config.yaml
num_hidden_layers: 10
hidden_size: 192
vocab_size: 1024
init_std_up: 0.0326
beta1: 0.9
lr_head: 0.00925
batch_tokens: 32768
doc_mask: true
train_tokens: 145600000
max_steps: 4444
dataset: "wikipedia_en"
Each number is 128 + 24 x the weight over its row's rms, rounded and kept within 0 to 255. Layers, rows and columns count from 0. Numbers have three digits each. The size before them is the row's rms in percent of the matrix's.

# q: layer 5 attention query, 192x192, rms 0.0738, rows 151-186, columns 0-191
# k: layer 5 attention key, 192x192, rms 0.0727, rows 151-186, columns 0-191
q151 116:096121133153125135184130140097138063107147108123155125104131132117142135151138118128115134101109140132122149102070136090109107110140152135140146074109186121161148139155143114104096107156144128117128169131133134117120138088079184165141129151138134120172127151155138120128082160180153113140125083139120108142129116097122130116118120090116110135116166052146123105135185092131128136094093097108102167108139157115146154191111113134125182137109123109142124120117151161125089074128117142093109138118102149115141121132121140131144142125095161168137149128141142134130121124140102129142
k151 117:094114169096085150140120126167133131154121110123127129150124102134095134126147130092091156122131130119105150168124157130108128117135128140125120156161168134113123113102103154143172151135117157133147093124110130088221110128107129097108117098147112134147119068152170104116123114128080144141157103176139136124134125092178195093092137111136132127115182111125157148162151090130142161156102145131128135129083111133142124156133117086097137096134112099139158096110121131152116097169146172150121159154130100117175126106108139134126124122132135159165176130098130129118116122121114134114
q152 109:080084133104173118153149145134095112153113108162126121127134118127127099076101097111139147133106112125133086112145114073193125097145128118160115132129146124112135122150081124136083136128144096135171133105110181106066086095156144150121094155116130138145148144125134131126117129171128140107133140140148130136139137108133157122143151174089151116093170110102147133137131120141124129166122190130131131152141099133098168124128131184093107139139088156129124098105157130160148164140114150140131120143134137107062158131116149140173102097116103155126144121153163107155167131119120115128
k152 113:126120100152115119154107138148107113132192115075136111124095132146116187141090094092157117133123072102146121153112160155084145126107137178098094168085150131163150111098162145106142139105109153154122125107163167168130124138099077109148107116157096111139119133120135080103093116103127125149146149110138101154140126122161124130116131161136139143109117155121103110136128130131110123140102104120112116111090096098118131116109111110140168102135097156130174143122131083137129141131127126135162125126118137181114164133124106147111151145166135120127129156109125191108155105135168193102
q153 114:095170136085118118128102143128104135117182134159105156170113137148112136134112092158147123174182113111158154081145126164106142159162114080094143163139138144145120140112136145117139140141140093128113099116135116100116108143093139149136114134148119104126115113108122119114173114082111105106154105133127091142109149116129128142122078146128141176128130106116122107086113198104096113110125179119148141145090131133146153102129144115078093175075124114154136186163140117143173143159114123151146136120170119148135168117118120130133140099158131103113129112168116114116139146176116134111
k153 115:141158107119155152126112110129129155134103179151118142111176113111149147167123133138155141130129091111153104160128134148123111149112145155136124103175109118140112124076140120137130127129171105107176081109095093116094115092182130177128154109091092159158130145178090165145143151138184146074126143156115116124098117099095075151145157133150115126137088150165127108120117122183116132167099114120164113136121119099119109137133172169124097134140097147097133143134106093143069162086150102124119123139126126154126130127123109142132118147132139105100090132146128117114129146136129149115
q154 117:147145115126118125133126078141137087110110104152133109135142166140133111098084138110128138152083093095117122147134134128099102096116171132145156115124102129128148105106146095106139126167169137096112120166074155139122122176169130106147117151110127138136129113116107121144116104159144137117088176106155104125191110124123113160169107139140129101137148167128177126088112151111090185123144128145115145158122101154124149176126154120204156087129111159125120160140096092111148126118165110110091133120157162155107115138120160133105112139144126138123143114141113143127162141160079098130
k154 118:159119148129106135150116163155100119148195110142104095104146110135144100166127145117122109073138153115113124110119115102114132123149110168139108146113165135127160145142150111162130139155159139121112115132141146087116139093106118094109132098166146134145141103092155151144137121172100123129108151095167127132105124150132119148098129124141109163091145139153076135137124136147120148137133139155130118096119199107111092120142119143104142105115127063074114128140160121122129139135168117173111083079095137096086163104108160130095180122137169128119112128128137124184099134129160128095
q155 114:154166134123137128168133163176113129143153124129119138181130141140161152141096101123096140121132176096164120099139124111123100100124078097155110118117142100150140102096101112172135142166125144123087107134136105135182131132097137100149150146158118127139124155108126095107138133131108114156161150187189143117144116157151114106098099135104125131134132155164125050129162160144107125133123162142109168146111152135134104123161151134105083142109122159102111096110100144146155094156130111167173133120130170100131154092124127143151160172118127113124112092129108087134125124128155117127
k155 112:132117118110141094115085111139089116124131115105081109138117134134122197175145141124111119184132110110091150131147154128136159142137140128112137106139131119134138113164164122156088150133165145075156117089129139090094144147158164132159134167093149103182169124172112129101153183126161091114136080096102128098136170117144106170108168155150171117137145169124099149105118153115139166144090149150131138118106121166116149144131119137070111147149089142143111109120097119104125115107144146127150160119129130111099109164121141138114141148106170124121140108096139133133125135135140148139
q156 107:115128145114168100085133143156107117111087152090130153099118137098125123167096104122131136142117139175129140129117102124067146111138091126141133126132126154096132136144098131112140096148132132128125165103139150142144136120122153092137090115167106097150118180137115137124115088122090111071109168113094131121067146107182114175108095121118122138145133152099152114155135127136133127159087121137152113126148120153087110126110130110142115116142099117184163150146132127119127124131135132109118078139131126066109096128119159112076099056166139145143132097171134115109123155089138113100
k156 109:099156086136145127120153142112134114120121039145085148175130113160170169077070142159157138108129091105166171129149137133144063121121106164106134147129133111111098076112094099141107154131124149139128124126139102129118112138113107116142152141158115142112172130138147174128155118091154141156125133163139138146102094139102157118123124121126147119145116115142130142134158108156120132122117161072147136127142160091091113127098135121144139120110122100105117158131101128135125104180070120142124155147104137203110149121136159118126132162127142097116143125117114106108155096128116128146
q157 114:107134148118108133120125133114113150145178085132107134135163139094124165124124148177102154178104107114132104104129138118203126135123119095101099129128129114072094151128118128158134116192110137171114145139148151144121119118096153116141118131106139107107110107111146138137136182120092112159146114084124109080149159104099136125124102125122131110130141132097093111122103150130118173138132118112089121115103125097110150126120119138158094125139157103174143120128112172093141165123073117209128156129109137085124153136072144123128112159160122112135113093134145138180145119154123112125
k157 114:106107140168162108100093138087185166114118139177125150083120152124109152109155160159129115169126178110092083131145147133136080122110099139127153158165099116163153166135156152156139120093121123154132116125094139138078152134122089118092108151130096148087129149130128098140166111122101153111173149122109110118142158142105129116159139120183127164130101116092145148110083111143132101165100145128132131101118117117148109130159131075128076123135120124183140136102160105107158127141109138134132106111144126141127126161139118153106131138119135100108126118098135154121125154132163179144
q158 109:123090131144147154113098207143125143087153121117126150160143093122120163141131147117110081147154132116118099135113133121100088122083109149115186125145121108178136122173153109110154142158140166153141145138187147095124112132143125133131159144129171135125126125111084190120154137159100152127143118132150165080140158176109139113174113070109135133094167137123134116162140142132096106167108134146128118117131151143130117125129156096148114110101174135131168162123115131162176121138123145151126147133170129147176119122115151177117157128147139143129130120102143153136130133119108143103
k158 112:119100128118159195117079130145134138130136140140126130139134160155118131131172095188099106150106133065084139126114134140157149166088120110156130132123122123120124092111135116073125150135136136085152110127112159127096117121101145117117108167094136166186146148150097125149132123126087149121111114128132159111122157177130114138120148105155105130107137165109113147117126113124117100177129141103122090113090112113128160143101154143095163200158065102111121163159103158092145136153130133127176144146151135134120132125122167132150107096099113104124121119144164157129129149145153129135
q159 106:159137113130108155113135116154121112159125169110120128115131130135109111143113135110121116122131152168116084171085103133097139152131106098140142104081132125107125130110116122093145155130065137116119103109086140171123171129119094185101139125163130112106130115107127173111106117122138109090126128101162067127166131118112111159103123139129130113108129112131091116107175113142187075129101101112141180117127105162126113135144140092108118134069135092121140115078136128120168077108148172141119130108146147151141097123096146121114131089136122120123090125148190121098126148164130129151
k159 107:118120162130136129137096099095180132116110114106102112153105110129133075158109151128144122117134121148095146070154130113099130122184139139150141152127129147150148166122114090100140132155119140173161124107128120108175120157159089106135100157104145151114156160132116135141122162137125109132103140133111135182095094107151130111124139155103159160134145132147194128151147128165114149141149145112135104132171123156126157128136136199127128100125118111070069094131148084156179103159108113133122105139095118128088104128121110145123135136143086147120151145136109120080117130108094101130
q160 071:148149148125134101106100129176151157129158144138141083092115153147136108122141142158107137094113149138113125123147163125107116143138160111117097076142160105150140149155123101124146123146119145124108125140111087144141088135143085103130114134111162140099148153161199122120153115139128129130128145102155141154148116109126119099141115157152153150143158101093132108108111134158138138099157135081106192107098138147118115113131120163144087134150179095174125118099130107083070110094176116134117123160139076121135111143165169141144114166118126130157118141084128172078129149102124146125
k160 100:086134204109113109143125120092118166121137138110147100113090128122106113100125135153123113109135167141134111149114110127120108139172144089143139089122126143150161131102159122163123138114129089179142101094097101146110092101153115186112117106140123113150142148063134135104113119130115150105092135129131099148112080113102151103158144116082133108119090152144158111136102133140092105124120102161152131134163176156165112100109117138178104130128159129142105103102108101137142111116157120103130088099148131156143089077164123177122161134106100124104100124113147143138142131106131100152
q161 111:104176160102125095105108110115142134118121166117120098095125151161087126115132137146123162105134110168141108147142144143087099170163088113161104132109126131150176176122149152151122105111125108151109081083136170112109128110136094172107104080109151129114132145106165122167150113130108131111101150120138103140126102134101133117140157115111165172127073119134141113096108101137117139138136141121131101084150160170139087122118112115142114140166102151136095120130124138121119146116164154143157083105140110137095144101147146120098138099151149125100134112112139133131140158058191109151
k161 083:123094180137119155149144153110143133125113152123124142126095110116131104135095124144119141109128147094120103149095118120127108092151131098166150082155126129132147156154088131154149111157147107152149126129141098142107144121145145155115152140106110147125192085086134151132128113137097143094115144153136117132061099140113140084144128101087117110119132144111096110127096147169101112106152114148132138126190142132144192105092121100155143130130114133162151119083116108135161094101126148126081135108101156124143102112090143154135167132083138157118105158102099128094121110182126108181
q162 096:108143150110101095129126101194119168117123140146115098088125122118073111132132120107106143097107173173097121119093135124116106152113099111191098139123132111170134158152106112142133144115147127178119107099135137124126123116138083118135107097147166116095162135108137136130143122142127119092139181128168128144148120147096145108150144108141166154142091055092127079098116077122141109119129130115123129130139153163121083121138092131097101147149116120141134104117113145141131154102187128159158101125148092124094123143181154131115132102142129134105114110113127153118144152091170128148
k162 090:101139218094126130108134130086115163145139136090137137092075127130108116129116149159117119121126137129129087142099117126114132135160147116119143103122130158117148142114158119151147132113143089187115129145094127126142107096139113124124140113119126124114155120065094151116105139136125142101079114134115123160118102103129143097153131089075116075130106161136121128128114126150115118154150108181145114122189196156171161088126115123155117123134164136125116097103145132140144082095154122105115113110131132139138080118146130187100171147108134125118128153130131118124154133107144105180
q163 077:122111110149192155126145117085125081102150130121119115207133123129105142110113123154155070207137118068150112147165101116130157099120143158091124146116099119123124118077129125159126105103129153096157123170117143161126122133121157149093152150140140119172113140124114104145128133136123139124146096143127122138090125104137106145125125135104098099130122158171122132151100158157090162164096133143153111132102099105140149124112140139164132088090135123141134138139169132105117096120103157098100142134084129153165147112089105122113141160130105146128134147151139135127112087167095116145
k163 086:162099056117098135124143119148117107144157108124158130160179145122140112114141115120127120124128085126148164141139133137159145119110126106152135163095147099130086093141093133114130117178103178106121109145153152121085166173143170095146129157155134131156111141166150103170149127112145149148136142098113141122113150140155126151103123161146107180120159132172095135096165131091141129129110144102099150112095063101092134147147154118098157110116096102101153110149179134121144146156110124131139146138132149153118181168118139079147105126149147142119131152135096122117127130151146132108
q164 095:146120100186143122106142129141132119091107091141100144170117120182109149105137077132144127173148080137114119111103136110145158133088139143131106159107058151126111114121115157168132133154127168127127174189145125121153128155150155155130116145127109112160129110126108143111112157164118092138147146095086132113114118124172113148149162119108107114113133141136118134118145168119191134123098164153149121125135078117147112108131170107132096098138128126125137153095104146110156100094122145111161105097117136165162101091090092137126109126096144109118134147135155150101088134118084113121
k164 086:123081094140111160118143156135129143107134124166106142186142130082145085134136104154129070104132132138161133095138084147121147117120138071141097132134126077135131094145143149105089132156115154049113129096112114108123104151127111103122121154140141137159103142159168143161179091118152135156131135111152118102158113158126120149131116122144124129105127134149181087172162105113145153122150126076087130122097095127082109140131116161133151156124128130154123169129133141120136133169088151126161123146120123113113140124108152091161126121162115156173133109135129114127120149140136154081
q165 100:113129152101110098103131129135136125137129122138119123133098107125102176125141126103116141138132138160101104098111115134150107146154108110129105105133165111123135164146176123100154156137124123116140096097156178135090087143125159129120132153158143102100089099113101103139144166124109167124123175111137133110092143098117176089155119123140152105103182102133124100110151124083123108120134151139145111086111105156112113136111135131109151082061120122129111097144166127175155167106117101162164102105166124129107094091128084149152153110126105152115142112095107116130193161134120130080
k165 088:131144159127145144151101071089163169127183133133100108080124134141087098131094112144189131128143123161114094173120128134131161153102165124153118111168114164139116140100120167131148135135157143147124139087104107118143104110137124133120138104125132175081142169138143122115102110131102124101089140129118114176149115108140095156150107120159112128154074176120120116153148134158113121162126095124162122154139165121107152122115095104132136097161141154121137132161142089108130129135134126112127125141102140138138118125137196166125147089121078151142148148147073113109072119121121124141
q166 106:124138136191120110111102107135143116147160146095118153080172162103177097112132138110160114117143149127155115123117148156136094112122088128128113108117138109106101085129112101112130122118153140125148103118112128112117124102124122138147181149123143124130131103108125079141140132085119158102108131134167147115114151117115124132123120113111145113164124102114161135119132104135142090127123095151127129121095134129116132188140095145079159082108127149150092133157151125176157121154149085099042129089159142105121114116130147138146103114158135210117140136134168158105160174111128103151
k166 105:164132162134135138164139126111119081156120060126137140089161145117150124146139151115155167115173139102132127104125116103118115134145077126124077102133169125127119139100096164143093132149100159125170107114140119187145162156108182109118130134149110122096160120112129115078115138129103140139123163157100146161135169119119154130145141117104118137158135106155179174109140147135132095138114137119158081120128123049097160130097136118163142106117151129148114093142118131112143119105070089137117132146117121139136138125133172091124158120119101141112126164100117143152121159151118103125
q167 090:149098110181121149109188134163133104132088094105124126116151143135125128165090111106141135141128119136118113111113139108124135085098165128118122110137165174145081084122107127111154124126158177139150151146097125138181147141149166125167142128154139108131182174163100140087119118159160120159121128118170171117101140149111140121110102161130108088134133102105064131116160130129144126076091147127106148126130094097103176112104177142134131112121131116093132166134130110104102094121127131116114171128118147102168141110136147122107152156148114132138121140148112156080141134134126153115
k167 091:113139076119149117090121122171143110144169110142161147153164130074169138120153113115135090130126117113176157124123154134121128097113152111132116157117126060115123096145094120123146103145109155081095116097143150149126149119105165069154140132134123110122125119136156109156144122103128115134166113111121155102115146148131115160115112127142096132127149146145157076142113119115129153144138164086061144094104094094106132149127118172139133100095149102118161127140112160099162191176100117138129154108138105131097155182107149096137119139110132134130134148121104162138143154124157108132
q168 094:126158115139153130144152132105142149143144139168071087117144127135151127091145118115148151122097105134148129112135125103061110126171130112177186158138098093137141122141175161123142154114114112116095101118132152130172113134132121140093128144145179162168138092099158117108125130079118119125119105148131111082129143131114108099109099118121129113112117144158161142147167117111172106131161158097110123119105160158172145141130110069088123121148119134119109146105125106150163138187132122184112117136164124162126173147147108141142121116115139147091142141100153134131117088128130082109
k168 111:131121154144158136144095101132104110120130141112149124136140158128114117071123111102115103121148177157093102108162155138114105138127125136098097098120154121147145152095087106120145108102145146123174138098165135124124134158147173130104078125077142099124118152141142123135093135123101135109125144134171134146141171123096125103127137119156160159103120096158130166166083102161140147172130093173106169139128153143125109132111124151137125120139113097167115128177115129148113148127155129122126114140110178073130029120126134141136119115112150146105142125137096112166162111092106150133
q169 099:093091141137114131136154150163145097155113136118165079133161120124152129110147122115092172125123115126129118160161100152117127119168104130099126108131125069147153130133190119196096089115142149130095107114174152113138166154137145135128146108155170084121144144133165126112141101157143100152144126131087128119127130115126118125108106157104149121110099112161154139114163139154120157090140169073108136068087124112116102144114109130118138116137128103151147148117112117086105122104114136192138113129117120168141121124135108122097124137130122116083143087102159117111104141069133104105
k169 095:120099116042127121107112101145121141108131109159098101145091145122098107156099118137120112161148160132105118140116167149171118094115149111131139108137147135148091124115144134157151125141121143136131136080141128086123105090131104139146144092136119116136141144136194138142120157127132091120155152135133151124088115180106114069122106033117193159164104124113164141124136130140106138172096157154107145159155129152125165116116138117108083129131127133154137135148118149149113147122137151118136130133161099124150095142120161103102081153114121091098167121112130130117112135135156137142
q170 097:144149156053126112131101129160117131124145136155157129119114085120159135113130113106106180137144099133106109128139096088173105140138125148146095108110109120145153151119173129122105099157135097161123108109135144069121114118104094169110111125079173108127099083119174127142106110134109108102106097130131118146121128149116119142116146148074157128089127136109174119143168128163138154160158110137118135112143154147150099092095096121144114132130087117128114129149172145108142134107139152156158083091114114160145158114143147125128153109118150142098126113169162112131130166083167087135
k170 077:104135147104135139129105114101117163105060098138102092078099147169098123155123149153119135134137116142111108124113160129095120148132083118146134140136120147159135146090142150159121140107139137163165129112109115092105117136123108132081137117106097163129143157110105131113125139135109130104103167132125082162147085104138126103120133110104128132123120152136135164111151126170113093130160140185170138170146164158121105120091129077143135121123132141111130144109120140153081119074170137132139121110138126109124098083125121184105117132074149116150128130107161192165118107083130157123
q171 101:124116121138192185104163143139137177139120100127205117111082132113122127100118133091111126136100104112140109135140150134134118124098146140117171090147123136100131094135095158102107162165109097147148146158096142143150144141116128152148126094141123158157069131100129128133136090130119110126148149103076131130114118149142123146157105110064115089098163129137138153163122164117069136137073140129148109140126098108112157119135155106130143098165130133139142115156119112111131129168099117134111135158133117121119110145142125127104094110155105155091163106153132149096084074125118131103
k171 122:138146101146112171178103108121138122130135148171147102153151143164133191096109110156165133136130165110125101124128125178122113134113121162118123150120128116143091106129133146108129096093167122107143125086141156147086137111111141087140136145136125110123173122172143089139124125113114119169173137122160138100116097151115128133087101152120166159112106107111108162087110141121154116096110167101100119133130117122169105107086155149129129167138153099103149149104162119139137166159102154141158104113112145125080154080103122088159086136135122092119150150146128128176133154140157124102
q172 111:148140083185150162132138106099144111151103113130082160185161157092140104155104147104160095135128147080140155141124137129122141092109133117099153143123132155112095071121127106076131170140147131106134138166103075140145153146121170101140155145163099145101099131161110116095120155118130130155138118152144136104153155134118126161117117121160105144135159114109105125122155163118116114105113110141115132162146091075145138163150151133142145138106157115122144115151125138135145125152096107135102188168141143105141130169090111122154114148136087119160142143127144115099116106186094137119
k172 069:130123082140124128103146144154114067155171096109106135154161097109129119117149117115146096127136110125131163098200112111126164103120131171114100133135106127094107110142117113125102097160125135126137113137142167128115175153119161092158116155161123083151066138171141125147159138098122099154140116103154125118127133135152082121108118188160099107132149147177116136137131163117132175155088125102113119111104064125124099157102156166114144121115137091110141131117130128106130129170102099117117087094096139130132134162133101072138149133137142103100135115151131128139102140129136118135
q173 109:115125149147111146112139110149108115148101146150131160159146123156185140136149147143132129129149138117118132168151147136118113134092175123128123135137105130162102108101119094047132158132137113149144108124144106123145165132103142135134146182128077131134136157165100141150128105105167150150127132138164165111063094148142148120141102150118067155155145055141131101133137129123122108094111126129119106120169133134126113171144085131125176185081094103116157157151125112100116115138113116157124177116098142158106120112134145123157113138141142112112105142135146088114146172165120136128
k173 091:156131106073093129149154085141123124126116124109065144104153098147115101135092096138113178116135111124150158178108136119175144069108132095141121131154143146107132116141158166134131124161114120123090129117139141090137147152128180153098143101134142150102142146100153162119111138138120120137165080113127103144160126139157132191124179104119077101156111092183130120120136133102142146150124129131102131143151103110132123132106140112102113118123102140094145133101147106161131121149122101051101152121134107142128131102108116104177114147116106119122104150117156133128091089104110108108
q174 098:101162136097125103126172111106123154117131118173139110122095160125117180135104123098145076123154134123165119147076143114107163122082131114136093114135153143164150162122095136145124114131168106111168128164106150124076099132119134115076162134084126115127131156125117158127129093151146146126132178133133115151138107119144119100151092169091172105120115109123154143126127135134108172107100086148135162125123121140116113123127061101132106143152133146172155167149158102109094086080144122110117116155095109143111116090119138148147116124095105118149123112120138165131108094085145124106
k174 103:128100150132102136149112130136130147161155141103154124105130112088140115163113135157090153096139137117152111125130079170121120101135149109108133156072131097114134118149137123130137115140128122170114147146106153079144131132182104126116108060157117130151174097098148159113135095137099160129120155121118136108113130114113114104132136110090080097142122153087119116114133125113141122128098133134165094154158166115132141126119149112074126138169113135060115145117152085144123073151153202138103098141112107081110143153138101141122170107155117138104109146090129157121136149144147154118
q175 108:090147123155161135128142104179138130122112116163112130121132147118117130112146105141137117123090195135129118162112143136094124100100143129143133092122139113142121105168115146089079126115131129123139140162127092136133123085126077147140127115123129135129166154129090108116138144144164104063166174127147134141127080110128107109110117121147134161070090099103144153109130155099149134092137126150084083166156090129148147128133185142167163161158133151117145102115131146086121112137143119173119102133147114111111132082140161144112112064111108148114111154156126097137129113133168104128
k175 114:175078121170095121122143134123136135155137126122139153206118093137113106085078110118142113101146114111146151123141131120080090130179127137099137144122134153103146103127155130114126087143152118108100155090126132133114123126067146109174119147112139095106094137134146107110132128093104115147088132146121110083113128151142118143098145141105103142157158106124183093154097120127162143123117087124145115131181109095145116149083096162135098121102152113098125120090152129163153163134121140146098126136108142150101116143082162130093142163135145114145133146153112101129154163133134136168
q176 105:136140115167158112100125106126155144133122105137091134190148152138127163126126090187132118146119131130119127177129113181163160104103125131131116095111117118133123136117161106152144122083133111132106128099133137168092106135151174166117100120132120146106138132179135120137132094123133131146118107117152144105103117080131202141130125133163139130127093160095153143088119117148154132111119131103158155111150101130115145136150112173159099162128115120098107138178101180124150185164140184131147154084092159150130133121111122134117146128113120105142127166125172130160151150113125122168
k176 105:142120110107104097112111123164133107137126126085124146098133136077137085142145131116155147121123081136137140143141111111098141142094170126133154141129089154161143115126157142114152134181094118153157142175108165125128097135160121150120082125147078127166105113126158089146129134132140110109096116120140138154160140115112096111083120100150119145092139174211129086121143158156114139124153113117102156117125157147097110124069115148141127087134127135111122107112094110135134096114121102114137072165161129164112144144165139131173160117135130123162100096150151132136114117152110086137
q177 061:160145087101146135155108111084168116130112108118119122099135135152150112111181106138156127114140075122123154131111132134179142126144140103133118105123130132114151129148167141125110168125124136139171117142123111146154165142139133171127147140126110163119112084148138098110161090096161136172124115113129117122102107169134113135123099119163143157151103127133116127114109142127199126099145132086098126161071129122126120122117116142106198128119094153071130159142138110108148159144123085106119083135088123180121114125163097091145115098133127148155110098168080148132110132124087101126
k177 226:172119033136130158141165115150105090141138115140105161156176155095170125142125114113168117142133110139156180136125128136159147110085132133116107140139124112125062094142120125082129151134133161106144156130150120138147150146126139120152128150122132112109088126197114131121143149093166121155175108114149112128133153139125096163099129155170123149131140081148093106146135161119158117110135145104083133142102078090110118154120136162121152099102119142126136122141115127125136158140090110121118151143127108134143137148083097064154097150156126133146121133150120107130120136148110132095
q178 103:162101099082118139107129151137092101136117166151136170108111097117131099124132119085115161084097108164129157146158116096080098153114097101164140121124128112153110155155159130153141109157123144150159133131110111152143121120120110071172122111150110129119149154140101130132114125143095170129137160135142103137125134099164169114145164179145132126120128135151142097145140109111125150126073098118100131116199127167119129137172132120142150153118111159124153117137069146085108133076144176105147133160115099140100120127108151125145130126112135133167164127071122136113129153121164138139
k178 133:138138053127128157132133146150123093141171116123086137162147107111130131123151101177153118139118110130161167133127146111182153105136136136148143118139110122111097084155105122138138127126147133147129176140130159111199146123109144133182126107141121099138103142169130114119120135112149121149123125116125144108116146134164124144091139176126125115112185114116106086192144163128155141134100119097112165119095095122131108166127101124141167130056116100110080116127147158139128112166079105113146157128137147158112117154159099091159131138141131133128144165135152109102100125120129103104
q179 123:139116144132133139101110134145139120160155158104083141117138119064120162119139121061190113102135168094111125110108159192134083130127127148122110117160146124100133110110116088112112216123131152117121126111133132115130076152143102117101138121150102117153133148089139146079119134111118132154152130135160130084118129136150127154096113065140156103113151113135124124098149175154083113131127130145139123129141143131101171159163117104096148128111098126105138155160122137145139106150132093144108146151163121159107125096125124125132109116105152122096145101159142161151167118130113162151
k179 114:157116129125141160174153143127175114138122091154093127120153125126158132139131113138121152119060113089104148091150144142106139070108121122105100121116117107140133113094081181096124095128149144089161138152151097122081128100118141070141120128141162078147107157139131129118083151148148136161164120133134116124133174135141092164117124153135169142118123142153122156099149142166136153138123157155150126111107127086129159110132198141121121103158145130147179123151156102109095130135109135118139133162139106115093132111139142126152141159178103124107171104112126107106151163128106128130
q180 110:129128114133138098123125125153116142107168134160118110156127142084154162123119151152158106166077142125158119142148108087135129133108095120127105161137107095133080142104101125163167132112097115140142120140123142157107137108103153125099107121091167142120138131122137108135174107091106126118128136142110113136116125141126151136146120148083162086126133151071101143158123147150144165168114133128149155092173116076171099147134132102114122132120190120151068087142101098138137104161132091169125168153085131092128119125138119098072124162113084100116090108125151129117119107148109126118
k180 115:115158070158136060140103108069100094141091118128139138083152162121137138098160151141123122127142149155159131156157072143140155135104123124142107173144099138137099120140145099136129112109098138134144127138145141163104154115160174089110139144167105109085113124129113088143142136089136151112085142127120103132106139139119134128137170132136143113118100149109118112119101135142110138127116146129138087097171079143110077116125127116087148133168113159116106137110135105128113143112091147073113118112106168104090066166150122117101137128139103107155146153126131133147117175089136132139
q181 111:152114127109175139180137151153100099118112128106083131143132135087136087122104116115132140099124121086084133141129139129144085099117159103085126084121116126098103052115102139091114167119141201146176129135092088142149138134104117125158142135126152111150137114121126147128157142121163144106155136145153124075124134133125142146141141151128097118115139149132163122137091126146142104164077131128135142137132113076112109150110172140108131079120090132132166102118099124143170138124120133141144138159123113121147065141164120139117118125091150156148116145137110185154137105128123153094
k181 159:116118238113119111107106144100124172116128114135160097133118116150136146115125115129118141125142155137104100102132137144111116158146091108140116102108150156141173156092150129168120137118135097153095154121136126110106108121108088155126134090131129148170143146040136146105106122169088118101072161112129114123115113123123132126124131107098146126122105147128149149099104087129090109145139133183166151120155154179131131081141149113125111139157148148136091111124151120136148122102162155149146112127159144128120108097118152183100148126115138125126137122100147123127149126086165110155
q182 127:119151147068166102116101168101139110185139181129123132083120085146129154132167100132079177104116152133115078149135113113126131107145115068173119103100137128116129167110105134114130106099150128148104111130120136116121132097129105146116145093168143123105157081165154142101091094103121127138103100174159123135087134138141133113139133109114156138115153124139103128131160112161124129094122113165149168137153191119132089157134128118121133166104137128132135144156139100138128108110182085115132095134100097085140107091156107118092123130096170144123133129136123122137130135104127124135
k182 103:124128113124113139135152120134110090124125115129121143110129127112111108170127138150184152159153106143144194110157125124166132131076141150090132097156142133165112097106070097109123138119116171095155167142126115101134170178123147079159143147127101109129117160173129147121102139158146127139158071128116099106127139124149091138120106137131136129149141090142123154141161091115157113112109167138129136127105088101105144129111109095109184111119096122087130106102119117130129100147056143142120154113132114135126135163131133101150087125156108153169143157128117108115129084121074115119
q183 122:115108140146170136120133171161101166129170157125157126124118089087116110118134135180100081151119134135166119104129143159120155073133122106128127085151139150087104083157079123129171129096127123102123148124158128123142180122129105136136166118183157106124090119090106127107113125092121100127113104145126122111103142088114105147114093170124153101104135135124166100132130165121139112150111164143147124158140155140179170055156146166086135134117156089118125123127124137147152145116133106118161139158132113145120131131137108132088127146118132106158150090143144112116147149130168146136
k183 120:103127126146148104156135115122181129126137155162097084140127151164177191135101138144141135169129124096158143098143158132162111122098110133143097099153096139127150111104097155120107151126141093104178105117121117147113135124129085125125154163124103082139157132148132108148153155112121119097131111134094159152098107163109140140104121129089150155134102137123153106118113147097151095131130126145167127107108125181137168108129143109142149105113092164112175126150122065135137129090144131157157108138158142178120124133122136117114067130080106147127082122123104100138152175118127144154
q184 114:086151118122118138108121115159181136079146110138137165130109171122159136165144095098135133148145131149130120145130169129148123126118094141106137100111094104131131106091148171116135159172092188164126114164135133174133100122110147108119121131146159110117105108113107103121146168139150158142164180102152120162139127136124145114164117097084129148086122070146138130138138147135110121133115124087161131088164092140114143168123173124076085148112149138131081088135120133129135157098159103155079110096131146137123153131110125134110094107106133147156157120136179141126125124133107118133
k184 111:142134123162131171169099142100114156140100073120091139147113098102117132123118093137163138113167142090126089140127073118114164139124129090122113112129136147140093105130122126145158107112173131140158168101117153103123097113145141128117142119166105174104116126130135080117132170140092098137088161135130131160142113113103098158141126123180166113123152164156151109117125183123101150145100107112116088107120097153098145149128104143138077147149149116121130156145136128162140129154122148155130100133082115096131131143122173148138107149135137127147164147133141149134070179164167114157
q185 120:116154102133146153088150131109099139112121108152120099117122157125083157096144096088112094167131143137153118156116117092099123136106154146170131105164134129139116099146135124121136155095128118117095125134126124131151144124147120132120090157168097124113148104144143090137109088098143128095138103119109189140088141119115134101125130153160107094107156084152127105072166165137161113104112139136139155130124161147149173099121087127123173093109122077112082146187084111096152095131137136120149130111122142117156163145091115123080136128139121124113114135111153121107102080149167099136
k185 114:136113164076106075132089093137130094136122169109154118102134143158127090094116118145128169085131115151148096145121096113098152125116161107111134094098067102146125130142092109131164102154124098136164106098133137120150117144125146155130152122129124094094169137123155121175134112142112131090114088126113118134123109088110139101113134118096131166131112105118181147151143094127163143093122114172152149124161174151146095158119085159120130127150108107128087148099167091121119136139167151134142117144108140115116123091133136174142102140088093118157097135105100105159148135117113115145
q186 114:149124125153112076124100128156133156107158114146151097127142080209121158106075146140132122127108097155144061122115115082140162132076162075129113131132178150133119146120126120138147120123143150100178118103152159129120133128153158150138160108125094123112165115127132136140174155144118149147103124113158127128162121107123158129160136158135114148147133094129118125075135156098142107092095113133121095145135095171130178077121132148140108135155116140111149138095141079133150088139119138107174124115122137140126107094127095127135155130136128104108098127157134164098151135158103116128
k186 116:119143115104121117125085093117121144152154147112158151102150163079150089189123138131104070125145070117167117134072102145093134093103141120162129112129142143134193158158124125115119166123134147112104116106108119136125129112122112147150112159112103153109160094124114136110152080129113103102107103102116138142114142154124114171103124143117085130107130175149123084127133099132112131171130133099128158105070165144150121122119122185119154109135129158096127084143146104139136131122110078133109104093138119110114121117137097129161148123131088154157118129105125167130144124115166115086